config = dict(
    attn_scale=0.177,
    warmup_steps=432,
    decay_fraction=1.0,
)
Each number is 500 + 50 x the weight over its row's rms, rounded and kept within 0 to 999. Layers, rows and columns count from 0. Numbers have three digits each. The size before them is the row's rms in percent of the matrix's.

# layer 4 attention output (transposed), 128x128, rms 0.0781, rows 22-31, columns 0-127
106:479535532548560397591480506426506525547550523542493504460454509388447524515432528606433465447466510412548545508442512418593485457562482483410488513433557480528511511461480510447530504580506486492532664552569480509534544573484539432477466438534514449530605414568472477532431489567388517466556532523572455494461531545494416506478495459500511449514468498528582492460562555523442439525538
104:423566473525504491581435518550439428558424573395459503502565558475443515486427452586453502540550450491483556484440467502487507487560441458483511510493482501527495492619572553454413501506466529462485438483517473508546552483595421639454461431512501391497592509516529510537540514605425422503517491528469469514468562524514499563452484490554449611463551531548507546375556496476511465545459
099:559438563572467457523470561431518482514498472491535473477473466492587440437522489559515528474444514575523509487510484470524466598517574485527409424529527525508508411588463514505546494458456521495531549471475492472457577476537563581533448463477434527355518476356562415443443499636516480511496435602502496520413508573616472507511528467466528526446482465499502543493420604486420492535488
114:502453594459430530426499589475473493435485543555384533513513434529586474429454447480516566509520407492527544520498527523468492531465494491568533478493483345509506514548473497530564483397433472498477460525460578487512589477486467529499442531477499531459431579478563485495545515506462440521516480494437634527510549622536580564581535562490484426546550513500462496519342536513448508473441
105:463408471421492534485444568479564495410412481482582571501506551537479574563508476566540531485493575583488491541509514611397439533457506475555615460465536497515532536450383518500502463488565513497454412452477462516429517450535504532448499570545541536449417557442530436463578582493467559576512475496434562491575501515379472494465475567458551479554470516508399515468514489432511451470537
117:534511535480530468396527367456601577517518524534566417497543510537615514533452550437461486526508441493474470501523482403527555590489585531522386456540439598460470518562537522515519595451499573488477475482475492457515425558536540415545497491427420468485511441473454488453468520592475540509524557444426553532539476442528367559505509490495473506431509463435454528508426584514536522504537
112:517450465494493368537500506531542597617506452445549320484475433521420484449497524504539460509529468456510459476526559499430556503531526490478401482438508496445562533478487522540516551380548527530422485514479581508546517507527427450539465613538564528497443481555536457546605486470516479496367517563498477573572506521501539480512444555492547471479513525472462441539410454504535438545563
112:486462585502522433419450533545529533504395473541514487491441417489459516551538528466586492517531453504583479519483519476452510525581561516476536598635517471448461485524471430524464496451532605470506446541381489506447528424531525353532469572528483561500531561497465551477525535476582484509464495486590569526504444535471463507552539483409468432484566514477436467521386497497474418539611
102:417544567426482615484444485545487497437485494574482577532566502549338549568454465572415443432522453440539414518491515448484499479534461484442545545464602474541513579494540469487511506509544569438449503467429473512482582429522548526466516451532511498538465566604516393482539505506510560496559527490500528506572388488412471568476466482447539514571549520511576491450465523475429468556536
093:561511503500534636567551462451503635434505453463569439482460468565505463590518491507552495451491617501552447534481454492513493476489439462472534371456554594545498570483553543435481532559481515498512542430591469478532544510488540505523550416414522466407424496538412565495485483499477495422512591479534488478483508450554394457449486494458524499533562502497554397443550489517555460573477
# layer 4 attention value, 128x128, rms 0.0447, rows 23-31, columns 0-127
096:581410502469434497503508520417537496490537400573488486401382520505473529569471497491517515540521455511486483484568495555446479518447445577569451475448451534567511518399462475551523546547492546480501498564484454449484509511488562397480588559456485556538498483509501457444356463448506549528449523498507521488506493474527560478517624608498600427516453496388412482557507516608491572510472
106:509450414474494586469581460529420477532473551445463610524520532528478559554400512470558443509527488421538505426552466540430508437416532478575550539508529488468530572410554418421382481473524447517461456487496447454538424519465533450461464522478573431575522411555458529442534530393572514518500513504547496485486536427433464550463522435488524471504490450566440549480487421532570503448589
109:540578405532523538515507408568470573576553472449530434453455509521486494485470492466566488458550528568549511566525385569531466477538487537562492534516510618500522499495563572501388467524515473436515530593508355555489511481542528521539445434468560430494537514464436456459391489506461502501534450526500378523451378470473496505474444484548514562501498524388516533473596553473499472521563
102:565594519573539442447517510496458532579609437488524411525577537489495409420468470513430563532555485461479523525544546452610522451549522502501504558428467499531433434561562555493434523523449548439476566496471568477567499524469462394515504413540495425565503576585499517509482426477467490477476528565489427497422566502684540479509486527537556473478468440473521522486538543481459511441512
110:399352531541429520572500569520410404541575529513470541501473460436435438567536494547546450522469505537460515484487597541492493429566398514550588545517526462581516539481531526498558449495516520522500478539593470544489571476451550557471531522456479509554527453401512508483643534400566497512517507558529503448517415545503519405499435431525513542465525466552468490547505436447482484522419
107:495606525477507573473445463427501436375558471588469521587463635433531523532514521515482540590463454498482498547446522472530452468551406520479560536490585491551440462559507517569500426538433523530521453479496481473500435498481549496490502452433543419555468496373388562463504520550527553465573437482518475478499544517511500575498613447543464502545452456568444484525589499552467410480477
115:615497495511517539566488464428449476458544558433461479554590534521505476543444501484468439479523508527478548503517520501461501498434470486520479419469525567526478513481471561490509464519430418448555509475638498518519493615499527596547457449564558429557448510407604492508557486431504518539566489560456393565482568478493524557467412460548432599519423487559505484544487469482500471371395
100:534538550483540373551564610529522571504512495462513524434472556513550441475552580417530437551475469520619509562483526443460434540507500551570507392579393484495494365495486504508506476457468433480535555580544485425516482524577487456501529451524485564567434464457519528509466505527486449481404490504525462592403534518510499453542475537443493454538476512453554474527535476535492419368454
097:504586466476540441446406600522555329560480527545509546496578563466507494459541561492497538499480498492455514474547554509495505501472575503519448550440502494399454542563567428552448452518466548512443473536544471517481420520489576452511478558479473553524577431479560488510415532424506444512381377498583514562524448533448473446514468488495477415470464472461513535471422612480521428454467
# layer 4 attention query, 128x128, rms 0.0783, rows 32-33, columns 0-127
080:487549544507556530471577443555538504407580561452513529541492415541519544455563442556508480482425603455504576555434428472441476538618447549498495447459547489453435505500405439415530545482472468610448459466599447466472528539570536476471559566555446485591502434486530522560433517542522475479530444521490486500478509594564427492509556480477419393479535503525502466464465476487577496412494
072:503496515469431442495477456482486471638461513519482469475464555547453520554471454528520442490532512455506563540412552437543581567539481417485487540537483428411474480528484473518557511451546526501475550621471448430518554571531642603528530579500526496564435490537514574449494568530437472506482448494510517497509419539518419464584401476454559497502519459614528437632490448498443528479509
# layer 4 attention key, 128x128, rms 0.0558, rows 32, columns 0-127
087:526458453528442503452485576507437546482546537485526469520449546483489500583482527413559494478428526559505413399590420541535489439547586503519417515590476534429486422443505484534527520485543517447387553532497495456484426528484461415549460535571447469518577516481512460508495532534396537531439568628581442477401477610491512465438527472540448581475546581490476573508515514519468482467448